config = dict(
    n_layer=18,
    head_dim=64,
    bias='all',
    init_std_qkv=0.0242,
    init_std_down=0.0242,
    beta1=0.9,
    lr_head=0.00987,
    seq_len=384,
    steps=10723,
    dataset='wikipedia_en',
)
Each number is 128 + 32 x the weight over its row's rms, rounded and kept within 0 to 255. Layers, rows and columns count from 0. Numbers have three digits each. The size before them is the row's rms in percent of the matrix's.

# up: layer 4 MLP up, 2240x448, rms 0.0589, rows 1390-1449, columns 112-223
# down: layer 4 MLP down (transposed), 2240x448, rms 0.0559, rows 1390-1449, columns 112-223
up1390 102:133114156109111051168121191162167159151202155101101160163098142113089113164121120101133125134153123121122129115171138095154153134068115176161175159131147129147132179157178154122108185107196108174101123084099157129131153164138051150120126121164155123150120101166095108092127116156176089120101107128151135184112130103124138124175111135156
down1390 106:069106145139124120134161141108092199164103145126132114038093074122067189040107152131074104146130108163116104171130182068154175113154110170177063115166129165107113090109153122105106104139151082126129097135146116093109146110149134126145195145168077120142102100103125132149116083101127084105124159105164169124129122145207161144178126129116
up1391 107:143131097123161196114169109126141163147129080114104122191095127131123123072119144164089181088112166088149056137117126112135130121146081095147138136139095079101138164146102116092124108143144064136113103089169165129123096118130182108127100115102121125145167198106143131080110134135164077089133199177124133092127166116164174158189114165189
down1391 113:136083110166146123130112166154143161144137152147147139070069081096114134130176132141164184115096154137204195079115117084104180223126137077129114125061137148199128179078140149142150071102103126111104136139133113118101140144104129151098164116129099146147081149147134125100125103105086039175115141103151102198065175066110117070102137185146
up1392 101:148102116153170094109080071107070098124125084108133138110110162117154173070069106081135110105169112138071116101135153130135161120134091138108125084093090182185117130073119112129185142143177104155144137128101083140127103121139165170178089181101159113135129178169056112210154110149136160044113131117088129133129096137185130127112138054120
down1392 102:087126102141084155118161081070103125119062233141113099161105153065130111136144100161122141107062121114157125126058111134137158052130125155135085123157125155092133118134071141114127127122116119100063070132135157107141150092121142091136194163142103129116158137152161139131113118180078157159114102184194071078140125103162098155148089135128
up1393 091:195108145164088148178160168171092132152156198188128113160190146133143131110089104114180163086110157149132127119157084111224135123066153148129136071096118125136093144109147075093127136122060126081143117099089155174160107105062059105146131214191225092097200191144145082152163133136146139044147164144035105121115112168121150174117157117091
down1393 090:125167127125102120110134192176135163092102164138166167127061119148077142187138120098117119158109095106131098125151103146111189134153164191123122088121153082144163129142123117117170126151126097099171111061074153084183138118120094160090172127084169121101131123072124118108115152166110116120084130099175128173133096097094096123112176146142
up1394 098:113202121110118142126173089060130169141104100117139111105108155110129116154148133143076163164215140137145076149115144141136130105082179108084091105109145112125110074140093102083135160126149142103191155175111100085104129130082165203067124091115168080169133125107103113141065102207158124135132122156099132097114092097084100156180161112095
down1394 099:132082144125088091163134198108115121138137089175100188152145143131163145107126100149121118120093142146138108105121103127152076163146073099191078132132175116116136203099145098096036084094145123109123095139123112177067110107095097089087123157155128145139097142087126201148120132121135126117115157114161067198119104120193077041095121158106
up1395 103:162164096090154118161058140159144068122071141133111096069158127111121107162177100129055087093124192154142118123117101105151082124115126166179208127101100108166120144116125166076116195138164166169104135168139084098099097173122101154143146126162106125168149097110179111143101116123180152151186130155076125105079111168152108125144117187141
down1395 104:149109123141088106213130144126104121100109138153115143091163175117102159098059081141119137110112129115145158073151083077151144126065071141125116129113134147150179144131163130118189126073147131240113119113098082112125133138149185150099174143116157105108177096161179148159169146139096134182121123105082132104067079090084103148181143151150
up1396 095:171097118085116154066177167118072120120117108126119182104140102146147186120156163132098083142134158090097143129126085065125161151104108099080187099097106104185170131135059162131126172117202129157044120135185132138180133196100071131121153186131142136136121171113130101165183139142112074093125179177191101128141138192173171130108150106139
down1396 094:135092090131137186132062154141140122114074126135121217087184123094121126165090121124116115090126168141123108116155133096155136146100113182163178080082118154138158094123140142093125168138136167104169069090172156144100103157121168194069149092083099160134158153103104146119146126146097120106093063096124163125063080113104107104123066128136
up1397 103:127128109087142121131096151155128124121071157133126201097122141088049168132089105171131134116102138143089091111121104172145140098106145159127126172113084133121118126100130103119136111156118111146093141127093127125161097133113131155185066106146125134077122142094178187130118067090126097163133159067130096095146165112076093116172097044103
down1397 103:144064118079176098107141170137131165153139166118113103157152145137202130179126142100131078110135093134112118169122142169144152121076151124159112156118154110119125162178114102108170140117135098151128113066142111180139156177130106132076130180164089143219138098120177118134143114159113042142144184136080145126115125125104159082199106124150
up1398 102:085119100076177109112131112078115120107131139175112172098011126111128136227204132117157114145125110044117116196126117151119154151150132104180081118145119073159124212177133099083103131145145156109134125125066123110175107221124157133101160106167085127130116124184121142155097084140101140150112138148127163142157131096071149129081132125173
down1398 102:126118193050131156114148169137142155144137136162076116087094042106170154135157150120100096206129140139115078118093149105124144208181141153130140119129137116100134151122131140120174163125107147123063143131131081119093129073113146112152131169094093185171107104116104191187137125119139176152156184121161162100073147148109181091170157197121
up1399 102:111121116091133073115157138175101120126131132150114141110128110135096073112123097120146092148124139144079178136109104111129186104104087124120150143154133145146135120128176103127168210120125112121144101160138128119144154144152131181126095115101137116157086128125083124096110133134158128081194189138113142098081139122144078065218078106140
down1399 106:161127117135143119123092140145155106111125123151196115116147050119153041084178129172212071132126117107113151116131143128163078103109160111105129081122138150095194142177099080122161139085130155103117114147152108097075180088099168128089131143139086134127085166106168114121143186127125075099141067139086133134164167168129108213132112130114
up1400 097:106157164161140135148131141043131059097162105081165156128110209191163125155130165135114114164142162117127129182122169160131120151113077147186154151177129138154055141089138176134177100126093177149140124127164074137131122118114106142099147138068146195199107147134143083153129140107146171146181100164090187100125073153103103080110197135169
down1400 093:040141159099138223065155119142116127142129106116192087143092076083151159148097153162148153160158104133100134137120109154134164059153149120109214098065152170136132123064078105128170098138164205106125158130088121072132185127152143139111072160164093093096118159079085167110129163182065149138124133120083137124111165147152148097155129115118
up1401 099:201099158175163129120146175066118122178155110154143103165130173108115188146152076163127091101146104183107062103171126121081123118118163100093114124100080156114124190096108134119130140080129099117138199148172223157161122114175108138187174149179078136108104118113173112131085125141096088146090136142155166105117144074122121121120176151126
down1401 100:125129123110145113075107169178115100102097135147098200075111082131155082155141110160168133156068155123074142122119166126153086175053117107157084127107090125157137143142131198108121063164119137126134151141122138125153158124177078128107161163085107134121117119139157109154115090136163145144131196171140154112090151094150142157167117077124
up1402 095:101232120117108187106172208107103178110099106137156051127107172106138100156105142135080158142169085124135135111154085095165170139068119142117122111099157190155065169157140117119099130136174122120105165115120145139098080060125121142141100147076136103123090119070096147151086140108171141122092107106135114083111189164112140174146101097138
down1402 095:124149125135121127181092123126155114189129136142134120138180105137141097091128155108166111116096171094152193151109102153109188074156123116171122192096122188212120186096080130087162163166068096087151130154128187130088139121062109148062134178127164106180087114149136183134106142143091083112136101080098130136083181163127084105163119154134
up1403 099:158173126067123089124071162147108153104154130165124115166194168157179124070062115193147133072133127094158073095118176129126162104120072202129183140147101109085151093098152100122149111143145152128118106160162152161090117129103063130109135142084142131153154166126149087152135159117165137187085140082136155151187158163078100184121175113186
down1403 101:124131163111107136194194113122107082191124086133158110199138091135141123118111143129165146186080132107164175164128101119159184100092126103205180181151100080108135092159166126108090127137106157145128135158104122149130100152180135103130124150108145167121128154119149134193111107087088120116188196129126140122158102115127142116109146144125
up1404 096:092120130113155113139096118150158115102132140182137168121119107088154151076146084133057146139165127096154114117071128121065116142127109130134123044106150185157107110146123114109124176092200139076115116190108141140128108154184155107192111205119120096149124110069105187166091142118074150086150097081103167112152161151187086150115123100131
down1404 090:161186128167154173116122062114125136155122115076102042201131161149137111148127197088196175110069132114097150121107078158083153086119091112134083164144122081137208146102091213158114092097090156051068123081133098093089133128120124180094142100154137108105159137151152153137174127122157089131101115178115118142129108111120128113091142128134
up1405 089:124127094104162129119138125119143106143115125099083114128123130116168137164154127132083122128112151091153167136116181147039126094121148146116141133137073101105118153132089177113162123105143159130078123133134139166154129188124164103152140151100133130105110131147124157109116212107128151147198212124160181123148147125163155133128173168147
down1405 085:072089118142153175110136177039088088119113147097171095190096144134170158069169135100186168127145164169107130130111166158199140154198094151144112130098148252161120107091112086154131075163160172175179086122111136096129135143173082131131168157143105117118123099139102194129108137119087137167131070157161092085113121170134125147185120094079
up1406 130:162212119158164137141120078104128071123207096114102166157135146111122123085116073140089154158147139128080151178112124134130134065096112127176078196169118089067100108105135164104107156112156121124081115112086149124109112131124117076095133100038144110079095125105176114124112096111174146111086091212107144096122061112100111106121155106116
down1406 124:187163133120161140123123113139139098111148141113097134154120137109068112132117094142104139128145092153089136158109146143123112059096111115175088221167086095078132125132116189151114144148135111160084105107122116149134118131118148091089101157086126111099103126113170121151151095115148106136108103207100144146116123092072101131117108091151
up1407 096:101064142068107147181147151110116118093135151114129108112145131125143166143074106098167114125085099156108117131097172106102103138131136122118089062067160108145139114122096068176127154153087205098156137159148132122110121037159114158133125130172115075178097124120139106176133123168115096092067095109143122156133066145154143139111111173198
down1407 096:116169103103158139088122178130101130093158123126123117123077122137145122104136117153097111128128029210094095123156136112174101125179163190163124095122107120134134134094121193164135144119148161145037127112116150132181150096077177135150208087135130068087136112101129158193102152141083133112172108099116175115188168089179104068159124105130
up1408 092:132132090101147135134122147119080157131151170128103165121194106089105058124137069122082119153182108126138135107105176110143112199127173123097139142104113196060127158115098113131127176118163139076147052108161117165085140139173124143112119160155102144150149170186158203110094174173115115140176148104181129095117102080128129110110139143098
down1408 093:130123152157179169161120127075141063126150185172175140127171147161082203132199089081107149095165135101147123106147142112145154107087139125112169166159085128104115106143179118127098117069114159182069085105095065133110142157179095137110094151105154182103068100144097145121119077121109126093199059190099134094097171153144124136136093128116
up1409 099:153081087145163125159076111140117092161157161129091152114128119090144153116067142144119133137049129162164104160139115145181135134158132087127060142130077059133195159123158070033094172129142101116074148159186101134148168159118098119136132093077146105134134143134138093126076126133097105087088103093100137113110156087146178155108141142168
down1409 096:136131131121098083098152118151127109062133115118138147126182149070098124150138164109187096066133104065109169103118111146103102153038111117148166151108180142146134112109110187208119110063126169098106124135091128161086091092078181187090147180125169099138186089126135144117100123103162095107119106104104125090109088153142145096083139092117
up1410 100:119096209197072143165186190141054099132127129109171107135150090109168129138136154138127100140140113078061130156134109146102156091179185091156125152128110134137115143102140062157150117145096134116050091116127153093106157137119150133080115150110124187063151192136087154175145107142155111135114136020062112102194175136143160102090121160140
down1410 093:134093179136120171107091099180086072196117146108168181143108122143090079147110135128084114130128139141136163044148082081141119179053102122112114106073152178135086150135079076126156141130105133148154159172115165096113117087100173135119193062165048059130109096133193090089146157112090101073075120140087065134137110122128110161161135098117
up1411 103:119127156112200082134085124167152162120115165131174138106126039164082138070082112133069104134155145143127116095100136118191122114082079134123116133138054177151119163149127129181114171110122116124111104127162183187182115069096122102105187122130106141153156126156102151180131134117129112169168202092097165135125112154122087079149068081171
down1411 105:194147107156201104137121110121085101157088153125152181134189092132147157127148131099131097115118156156070180138143165123145077188121095101056157047151094130135151160075137155124128135197026164097121191091150154112136141089122072118149158111125164120075237134135101121092131129128082095126111112126139123123121163076165123114191144153153
up1412 112:168130162147139138193163062148126072121057152159152059115123172058085151164152169132134074168155126092147137119113155102199153113141107104155077132161180157092165078145144124126126151088090057145123111085051166192120165087117125214181074108126092155133149165156160082106155129114105102147112127056143125115128159171087100105096085114084
down1412 112:188137063200203055151174144131120125133127142089096053138156190111060131117135121194169172188091156160104095138145096122111123094140107115134148094131194161189148101119132157103156124134172079131165131124180137143093131094124112155163095127100120147129160138117124077105114152117069148104099086101174111151050072109161141110143154150101
up1413 102:108103145140108153158132110156142128080158164095154136157113109115127112140128167143072157192076167124107113182136159116164135153112079150165164123185104170127089096099160094126136095076123112093110123175132123146134106155183150109140103182056148167163139149091137141165094140089150089151127142156122136121119164156144092080102165116170
down1413 103:115103069118143083111100141156135108123132120130129117144095090089123140181179144134150105178145074151128109133156089110110159147120146163161169117209113108100120136110201103111110108109131140138136104170125113177085116122110132114144149110066118146127152111116169144166156172126109154157129151130146139137086156171158155145102173129164
up1414 095:146141133086156107173150161148155178139148179113129087128139163170155105137131146093114088087129089190120141186113079119088145076139182127118169091179195106131120130075171124115161138120074164121111108155207168193174158168146134124103066085127176161147111146134139110164122066099164081113152137119103186150115119141154131134145061134131
down1414 096:144150142075096135113101183120119170091105119112138113111107113167109165114123040127138188121108148070104106137110108096105097111077148082145102135065122077163088174151083133147108070198105106137122145136149138118149093122084097163134115213104163124095132180070122140115120128113071147095075081129116100156078136178218194099172126135123
up1415 101:117042112134094074028063142069145137107142067187162187130117180117150154112125148172116167071166136179144125152178120114097116115112131165107209056111142168117114098177070110136171079080116127117147169132133162133104148114192132127131169110120152132151132160111107198114070134074150142132154156181176102121144133178065094146102139161111
down1415 101:123154169108107099148156113109104099136160149087115124134131099096119143053178124120089091139134109154153117107091147155090168121080103155098171113197105116075045096132157158139135111147153125180122113156122169174107154114095123103154092126098096125080107102118166099120219071096160102108000149118113130116122111115160147124177140090050
up1416 097:104139141120139131072131130120178183152119122125107114125167096153106128113166028142139168126147084103103133166132119143132187083141118142078078145153112140145063128122134146133112116106167138181118100183173195108160171137159124161126109116163182185165111148183099179115171153150143149145135143167137134125138127113163174127080110120057
down1416 099:097154140108130129104125154139182146139101130123156150085138093118151131061144137092162134131133145196163075122081194168153085069127124133113158110151121135199109121159127123133095091150128116109146098144153073121140132116126154110101055116100183142148106148102121131114134031109077114138164122155190129139139139098180193127097140095135
up1417 101:090085169151136137144150125150113136132133143135147119127116131112149076103126159117122154126149091114164150151066114125111102149113147129142096135156131072106090130114151113113151152158171143167171104059123192197141110057166099118093088098129122183176187145155119189124113141081176100153113125117120183152162132105043128084105160142188
down1417 099:211163133145124141175114158079186183141155108125101153149115139099143179087104065126125098170129142155157194080119096133175125101147110120123153166064095097176169198095104147063108113148136109107121190193197133122145100164139153166162081127133122082096112132104119130155134138125131170147147077148123160111159155101133084135141125137109
up1418 100:113151090133088140160127140125135093131144111147150063112155079156108136123061122146165163141180179151127122108192112135119120147134146145167145132118124122107113206134091100148118121128149150170187171160092124191164125115123054153155161123129172111145171115111150094142159180048168094117173124082089126081142113149148058113089169167074
down1418 102:141167132106099129101144084117127134195098157140168092099139148093081083123095147138113144125124084158194102103210146107151140127138139122111153189161182146134191156092126115153113080104162100120170154097076201142078142117169129133151118156137146167131109140202165107143137137103153124110181130164094091169138067143119153166085148199113
up1419 098:065046088115128114152117149096108164157103109175153109070103156105119140117121080189162106102154176120172092141159148097106149087057150154128130125148110056123101165122097089103171121153134116105166168121129122133087155143151041158154098123128107174209125126164091085208129113033149100175077093166144131090139119146116142148195178136080
down1419 098:124115155145145139103166123171113112114061115152113101125073136116114195162120154178105104213185119106160157117144177142106122155150137140134140063170109161098138123121132132122070158155156115144117172161062168135144130116182123115212156111200106144085153102196179159086102140180162120121142115103096097144116139102138146096125098092134
up1420 112:107134181138125162082136117088145157100111140129091101096144155135081091116163111131118117118120122136177161167103068060141108124059103133124173087145146151195134143133159138159113169111146139116157112142082109087126167130101118150217166141102108125109176127051161163110129069063134103132181105118056105153114199129154118078144117155127
down1420 114:102090148159117064142056087112107110148106149129149118113079178113116108127098154121149123142160086122132161118128128089135118134070137152171126135148081167116103150116097160113073068115152163090168122144099084135074114197151106154133068144104119129211140143139161092132110129160107122103159124113124139105183140154100117102110183145098
up1421 095:140079132148089146174086078156111196173055162120130146069137166148109172093112078130157167186122151108191078146066127118134149130143128109153148112174087186136058123122083121101107118118111166114196128163117122130086084184151183175157160135138133144135134121172105156115132081093112091112117073097098129078070171128141099143071214142125
down1421 102:155114134099106164120140122163113059104137135144144136124115138182147098170149141118111099136141108121091130137105067147125093136184148121148125113116082122087110102147133125102106145131161109174088139097159181138219162135098116132172061101113136136142108130137221105093144145125172178108081119132158090152136195173084165157162117137127
up1422 103:085108132148120172147123086068115127157112140144123193137136107133097123078120079116148124116059044155084059077156141117119144117146084083183155160149178099138150072142119127111097111132125140117148156128162114098135169213150088154128087094136188108161131121158119146173144125116146152131113134121122134158108144172127114111123140124122
down1422 105:115166142132140134104122068135100135082072099114134054080162192141023132053160230142099146102083132135104087124108194095205085124078174140131149118120126099111151151154108140132083131146134082144116070111148098134112095112152154127134139120129142127151134122112093157096107148142095111176158083097118053120132170073091155172147116122115
up1423 104:127124143088154118124148075059121121187088132080117116134128098139071159095091112144135115127114108181155145134082130120143172122136151143090151163157121079156143107146103130033159138100108094053089109140087163140147084162151197130122120125117109150139146087148130165121078147027130215077141150085187106113130102135092133204133120162114
down1423 099:152160122128142109118116114103135152110162080115132117093076190164071080133132101140124153164103174080163089131135127094136187122140134115125110086142118095087126174126115138102154115156120125138121112045122095157148102127134129164076193153132101158075182114086165143156141123176179116158142097135103093193125161109139131156095133110065
up1424 104:113134137147091120126127158100158115154139125140116130096167143047133198193146119101182108127125153051135110118138160172182114143094162154125134147150156100032142127117145144116118142103129136093173156113120134176171135085169147077157105144125127137134062106161138172162168204111099139099131209109151091130135145128103147154139129138113
down1424 103:119064069107113093156203187089132112105107120098077127137114116161053109171132128164129099139101128083149155110108130127154109201126134088098078136118098092115094197168070148128100092083099161094136127107150117156157118173134100174100169100128169128192075093162151138112153031121145149131132058168122115101207127185074133139164147136106
up1425 108:145122156156137103172085129155110093167051123169074118125167174166109137172166117130116115083160162080145113130135123132130117125112170131123159099189158112163142164125132109094090114054180108145117128122168206184099116163092159171092141123136206155070155128118105142101168073136138124082111139083140143165111168179084146081109148132103
down1425 111:185152114118140081136191128201111164100091194157113172131139160080111114149121111112127175157139123100088103119098178095111166128209065135096093168151112134126108175142071103116138084051128179110111093126098082121115149107128173137103132140143128104164112087157093142080123094043094147101125179066100119115135111100139078113147106105107
up1426 114:122092188127060104168128086156062173147085161124169171137123129061159091154139214118120156117121134156076150164122130139159143082095141180129181149129087132149124151111150076114107127102146117159141139094092132193177181146110144141182119139141084152164129136118070135149168108175138113107109145128036161097076173104137156160194181091179
down1426 122:158127168140112150103130078105110143192121148163144102105107179118128057172127166125122125120068093086131117141152154163085105055169121173111116136141056143160137094135109048104128127131144081178159130105171065093140130095125134120168106159157114127125103114144131100155106124152073123106119147083130113101149137113097168146143192147192
up1427 092:112145090160145141112206085140162074170173123141126090147158125074070131138113139093110131124149093106171181128171141137052115125145173142087158131185108065099113156095060100128113133086147113133138132173093088136090090190105150145136157114096149131225100118205040101119076075139187124155161161188077133137188142180142068177107095136084
down1427 089:179125199117139120145108175155105144067134160120123109152106144157164130113173128120095130083129093119136135112119055156157178144094121115131173088091104203128127106113176181158101105153113154154114118105223093166103157175096061114139212067130108086087140163113132056196134185134118092173149123149154088110097088098119129094148170130109
up1428 100:134081111155075153154162146188149143127131107168173127082118146110151076121128053178161101170136120146097114140145069135108129145095103107185143088138082158120120144125143099139130130138105162101181143113127087177147112173098152103168132110072136130109134103116194113185114143143205187091184127118088119117066146124095155129114111153146
down1428 104:056093136114153185125068135141126190074062176115151134156108111190107121148147085137051173199105157118131174094139070126112113099095158126165063109143096169174090180136119087125142054108162083159109134074107084168120145170140095181145180162128133116155170085106166111128148178115162160108064148081076099166102129095075163088123128165159
up1429 097:109177158109137111104105100093080132091115066092103110108174156122072081139214121123097136111110120216140145132083155093168153160148107122179156120058157140145099108145148097145077110088207123159115080151048103132166072139098116118130138088106101104149130125109174133121173110199122138056105135076149148141176110085122151148140147110153
down1429 099:116161101162139109093094076109103142126139127092137119169122092145131109121143150131122139202121120057159147129074093141166139111124098129109108081063102156121164067099080125092041124137085134081123111084096108116064085162143103094143127084147158128155197079112158123116162208138065110081112094143134179148168071109169117118103137140138
up1430 100:176207101167090124101157165079204121071092133105104136147104108130127129125125138119072147120109142131073135171141194128164143124131130105108134097134132127192126104178112107170106101099114111104153147098176154135170079173126158201217132079128154188076144169131163068106134114163153125124124142156093176190061102146148115115085115086138
down1430 100:116110174112161166149102085129117141186160058123168071109114128131178113113156160149144113163131153178133176151140136139108155149113173128122120172149116102120094148140115135112144122117148108168083097115139160149150101126132152154034196151174113128133082103078115110080112139134117153111121102175176104168112100152083121157094159122117
up1431 114:144104060121071154197173056097100131117138219109143128069139177138121083056065182119157099136205104081151145106111116133137072064164127129171126131156097101156091090117127144235132110051128153138135176111076142104147107164108115097097136138087149079098121070146117168137113073128076157135140108169159068062143131182133177115166081166109
down1431 128:148160071168124140157092116121111129087137172156107137074157149158124189129144113085164160066146088134130113146127136118191154086179131186177137115214111131170123080131131149151121159090131137102188175143109142069082125066138110107168145164131112147119106082150112151124100117164115152143184133167184127122103127119201158145138076125123
up1432 096:146138154146090172151088118116126153114135146120098083106079134094140105160114134141090163111139163106119177162136151127054097083114121115075133078169114092160139142162134147188162159156107176122188047210081167100178089140145123148101047178137098141127158088118093154168177123126111145136143132104118115138073076152095145126167123119119
down1432 099:136137116108114048105127155118130112115168139171148178126166126127135148173141160188121147116128128100157153147119115130130136205130159149101123166123087187155155098124062096137081077079118092120122104139119140176103145152111074126143149095178113117130099155129197141095159169130110123207113211129100112153175160134171069095108140076117
up1433 101:138158080170109131109088111142118122149119122057105142114183120134161108130151141074094130144191161225095140097109146134126118059158143164132127131114137147165157127148151163113155144149106130083106135116157130141143109163107165112127164187101121105181090115167108103204134109153163131063138093178135095095149136161112120083126141114141
down1433 101:131109163114195167141117125061138176110122135155153154085156156149149117163189125163128123127149083132090098171135106077165151120112163124089116195104159149133105176150151173127128124123074050092111095108115124136140180112147115124089070091139099145247136109060184179140137174166092113103102164103108162133138105162183124155162116101146
up1434 097:076063199090146161123109125113049110154121143097152195124119107117162086111151187101123143103132135154173120113139120146036133147139145157157160117126091130106104120050125155155157182134121133148115135149153099097153063133115064098082165119153150158192142116122137086137189148139111201094087132105097163138101086093104055148130117079141
down1434 094:148159085121115143121134157180157179121120111129105105126139207096092132144119123093157139172093093121179114158211152103151174084190152119115168190130143121180142101162148162094138150111084143152068114088120163149110170132137119127120104102093155123112087141125132106137101121134129133128109121173178090188158148141126158167112122163146
up1435 095:158149121162200101158149104107115151135128106055163165173110132143077105124104121106142152145109101143092120114107100033168153085097085128104147085139147123170157176147063127081170125145166092146179142108119169138148153161136098097140149110158150158176147061047134128114138136142140151071154127156151101107141103107131103098128129105148
down1435 096:161123089138187137095155150158118094143122154180108077126154186106153084132100123076140098161169145093137091156136162116121125147094175135113119179091163154110102124082165084130109128126122181133145075120156122127157063126180171090123105134121125124088144166179096053171120102132116116183082167074121161173122147085140111110098084151120
up1436 097:123136091116126094139184091174075143108199101120098134100137157124116182173123139136091150129117077114071136159115158171111168135102181147122160110100130152172138120127146147237082148166115066153124107124127112175081171145134126144097148091128065166098114093201110129162155110088090159092141176064116139077139142128072091108088116110124
down1436 095:070132063135102114116144125150120133124121148119152121100087157157137139136110117113160156188137153173155073081168145122136139158142039118038197164173118147111118120081121132106127105106087197149153138149141115149121135101109102107125113102148112081211174126109139121119170118100101065140109122125126088095207111116137197150148106191112
up1437 111:159108152164141104094115131050144140121147132175137080113101143092143145120138129085127085121161113150088063171159088057179186113122168138170159080135168088078163124148137129148135122077132142132153160106136112087129101060116130077126136100104140131174124081143090127120089090192112074137161141107128129188112132108153158148114096119122
down1437 107:113136149112125101094112140121108142135138153188111139094095106129187126090111141117093126078095108164114134111118137104177138108183148168113186118157106173200151124107111150120118095116193165103174076137090147112121105088179092124171104094129105114140151145155088118117090109119094048113089098133127132102126049079131138137100134121095
up1438 104:055123166158135105138055089143164108152114142144114127055136156127108091212122130097146097176096135122136128104153078143140098157101091071144120156196164134128084048121151155198165118104110103149130131101113126053066141111119159134083098090151124176167165152075160139106180194123160103169132149084162155134140120121098079122122142109197
down1438 104:118138104136150116087137085137102079109125064175097104169164160140147151173135201185162126142179128121145137109131136119149116071254149089142115126093088195122134155108114133167102080127155145159102143152090135191103138178157186162147057116165109091139139130141080172123047097079210116089089109149136145104064171114129078118130161121133
up1439 099:085165144154114066112099081085099085101053150056113186151116137121144122095133137143084167103123156138117119118120107110231151124125193095123132144210094132073142173134141096127127102213131099061114135144130094119141083126134048146078118101086097150162121078185102165180148084114187115117158059131132150090127119044173102146127138141113
down1439 094:160119162093114130097119106108181188090123136153150053124112060135066040155108152109151155096206124054150149131143145147122142110108109119099156143114170137142131179138097132096124157096108168083184107073113091123158175193144121138052173135139144095092114123150137110099139120142115179185049111107052134139097135163112097125113170117139
up1440 095:160136125136134148172110133148153135123164136164140134141193106186102251149110135137098095112134160115143143117153181086073060079143207103155107113133127152137070107100123125138129109107114137101102216101118182145122096150104158112082060159164146169126140163165102166107100077108116125109105106186153141091098125100142124105136149137106
down1440 092:123089181091141144152097101152140169177133148148112151116168119167163119095139140066135128111158069140146128069142071131046102203162184106121102148121141219140194108179071114183116099150175144115111145133134132149127204080153092160089115101118117178154136105185156134118071129142190127098089167091151156152125099133108118075148152060163
up1441 101:056126112134148169114131161187130138191130177121039143085153138101167114130114114123102081076062125082124121189078114116113145074158138134181117141132110152065102069165090181108085138105094123194104074133120116103150096067100173093123158098100109090116147102094146138168074122098147151135115099132132164068096132084128179074126094119140
down1441 096:161069117139105157145084158137172118094127183133189093126054085155169113140176108124136127129145164132139118109107125145170143083124176126068112152096158158115139187093100113158094115094125090100165153068123071124092159116105165153192155115107089104144124188085098119075116166134123098175139105116155139102161120126131107152124090162134
up1442 122:115160102114149142118132105113125136118131134106145136132165109081138112114131191115162172157150117113140092103115114110128125187103147104154161041113140121123113096106125130177081132068136181158165177114108150085193088158173141057155058107095145141199092131142185142179138109140155173147178155184113139158107113133163125124134167106122
down1442 119:153123119104076096040162106135093143111144137113134095134177114105169105086178131105154129130141164102146150118110114112178166169137109151181117154125103223104135098135052125106107080155142092172130102142123106136120115156124105143123176148181087116125150110141087137084151140132074103142130102140155070152126146021182158089092131109093
up1443 094:096127171105159127163172150148084094111164158135156111166125146126113131150095108112174162060128182107157086148099113130078123144105117181169118120136129102134186122115143117081163144083175123110107158074155212106206191141143212126089080083063078077160131089161150170113165096137114056149166165135086140141106145077154133126168140151133
down1443 099:115138178118123070120122107132095126098123156171112213119131096131083167141159177126161118131149128070156177169119041121120144094134101137185163183154109147128133071116139094084127163175099161145195162154086103110093175130091132134215149145165087115125102125112181108136124148102142187127087158181140094212171075167127069097167128132159
up1444 096:161161173172152038136109119160165182092131185181118133173098096065119102165080125124098092103103166182053142133111080087155116114111143055179149130174078141144087089109124133111178119096098146135117070096107176089107124078069148070090134124115112118130117164102149142161159110077134161158077145096073142103145145132168093099091173156171
down1444 092:157113115106114077143155112056094156166089171093144096153173141217130169138101116158111180128169154121114121134121115150116139107083131156185096095155080068116140164126145086169126149147127118156132160143121128163188125178108106147201111117118120141130156173067121161181129209118173195109174142143174110146086078135090141127145086190128
up1445 097:089090163153093130173122134123096115224125155177098158144129152145119143151116113063157144126115107187163145130071126139117132169161135118112203141181130152107119091100110081195092101168142134098138138111096149131155184086172159134137150084114105134115112144157157120143124162074146063152123098133188142149130083147145157100163131090095
down1445 096:130189133112094140072169129095114151086056115139149112117116153136105148158188144097137184154148133107140119141161126153187174066107131196181076106092122095118114122146102136105196129124191084112151156062147120061096115110101156123117130136171166129160114111094188094134160154148117040151123177100157121101085131148118132104156110091144
up1446 095:130159113114092155192129095146095123144067095111095110119142128107117091107053146095155132101130101120114106114154119139033134094161128108202107143094100175168139160131119067128124162121112123161166126111111059147149177147102119118126122140141111056180086107133142162145075168136132128100192111104142124138104143182148157090133119134069
down1446 105:120109113180135150109121170134133121164136145142154123139149130182108128097125171093112157186120176138147097077138188107174148115172135118145138088121065123118117146088140141134129129147116145096088194080185076109120076090118139103135130092117098126072180111107179125144142127081140067098072130075091140149148200059064115142116162171162
up1447 104:135188147128112118112110156082189151145086093097115126144161167143133149087120094119153170052127121076145195148109143122143123095147107157150137118094100117195138108153091126133145123100134134129077135107132127143131077102182138145190205151166095092145118233156145108161111130065111116149147111116154143148118167101117115169145108165119
down1447 102:096113103177165118138145149122111100092153086177164096100122107113112152168185210168150115151111116148134151147123161118149102136057242102079162197138169095161121150100161162168148164170149156135110090118134137082160144109111061128145147128107091134069127105182140131150165101105094103125133100142138137129103140096069070150161145133102
up1448 098:132139154087092186130110128117130100117109146075183134077138107136097075196138103071146167124150144178160205177161125128067163148152097116130091168123148107120160116093087128128104161109083125169153142183143116169155103134119106155091145158160135164089173107133168097170167121159171109101158110112068128143128073137075122079121111090104
down1448 095:075152126112110110132105106166135118172126105151101113160080169163137125132170136126131112148150081096148073125131195139129112133194190154150115105161125200120098145120154077129109118138115119145098139120128158146139136147128165141167116144090100090150062105123107167178105094072110134135190058168120150158165173176115119148138111097132
up1449 098:154115107182100127044157153141118104129155111210136134153170099138135100103050184081196167075212125165130154094080082120137151156136116075008131105103141114145150158078140131164159100136107106099191125091117107105164086145130101136115113104107108102183109116105170095162073087081132073100149128149135181088121104140137176117127199119137
down1449 097:204139163088180144139061181087154147173170147097124163090079131144090193116193090098120148130072110083183125125202133176124135073151169153145154074156122148104123135121111242208161152155123140175078175145097177173106108105162077195142115138080129081133143089125120171074110157093130138128158155102166095117097141132164108157143177148135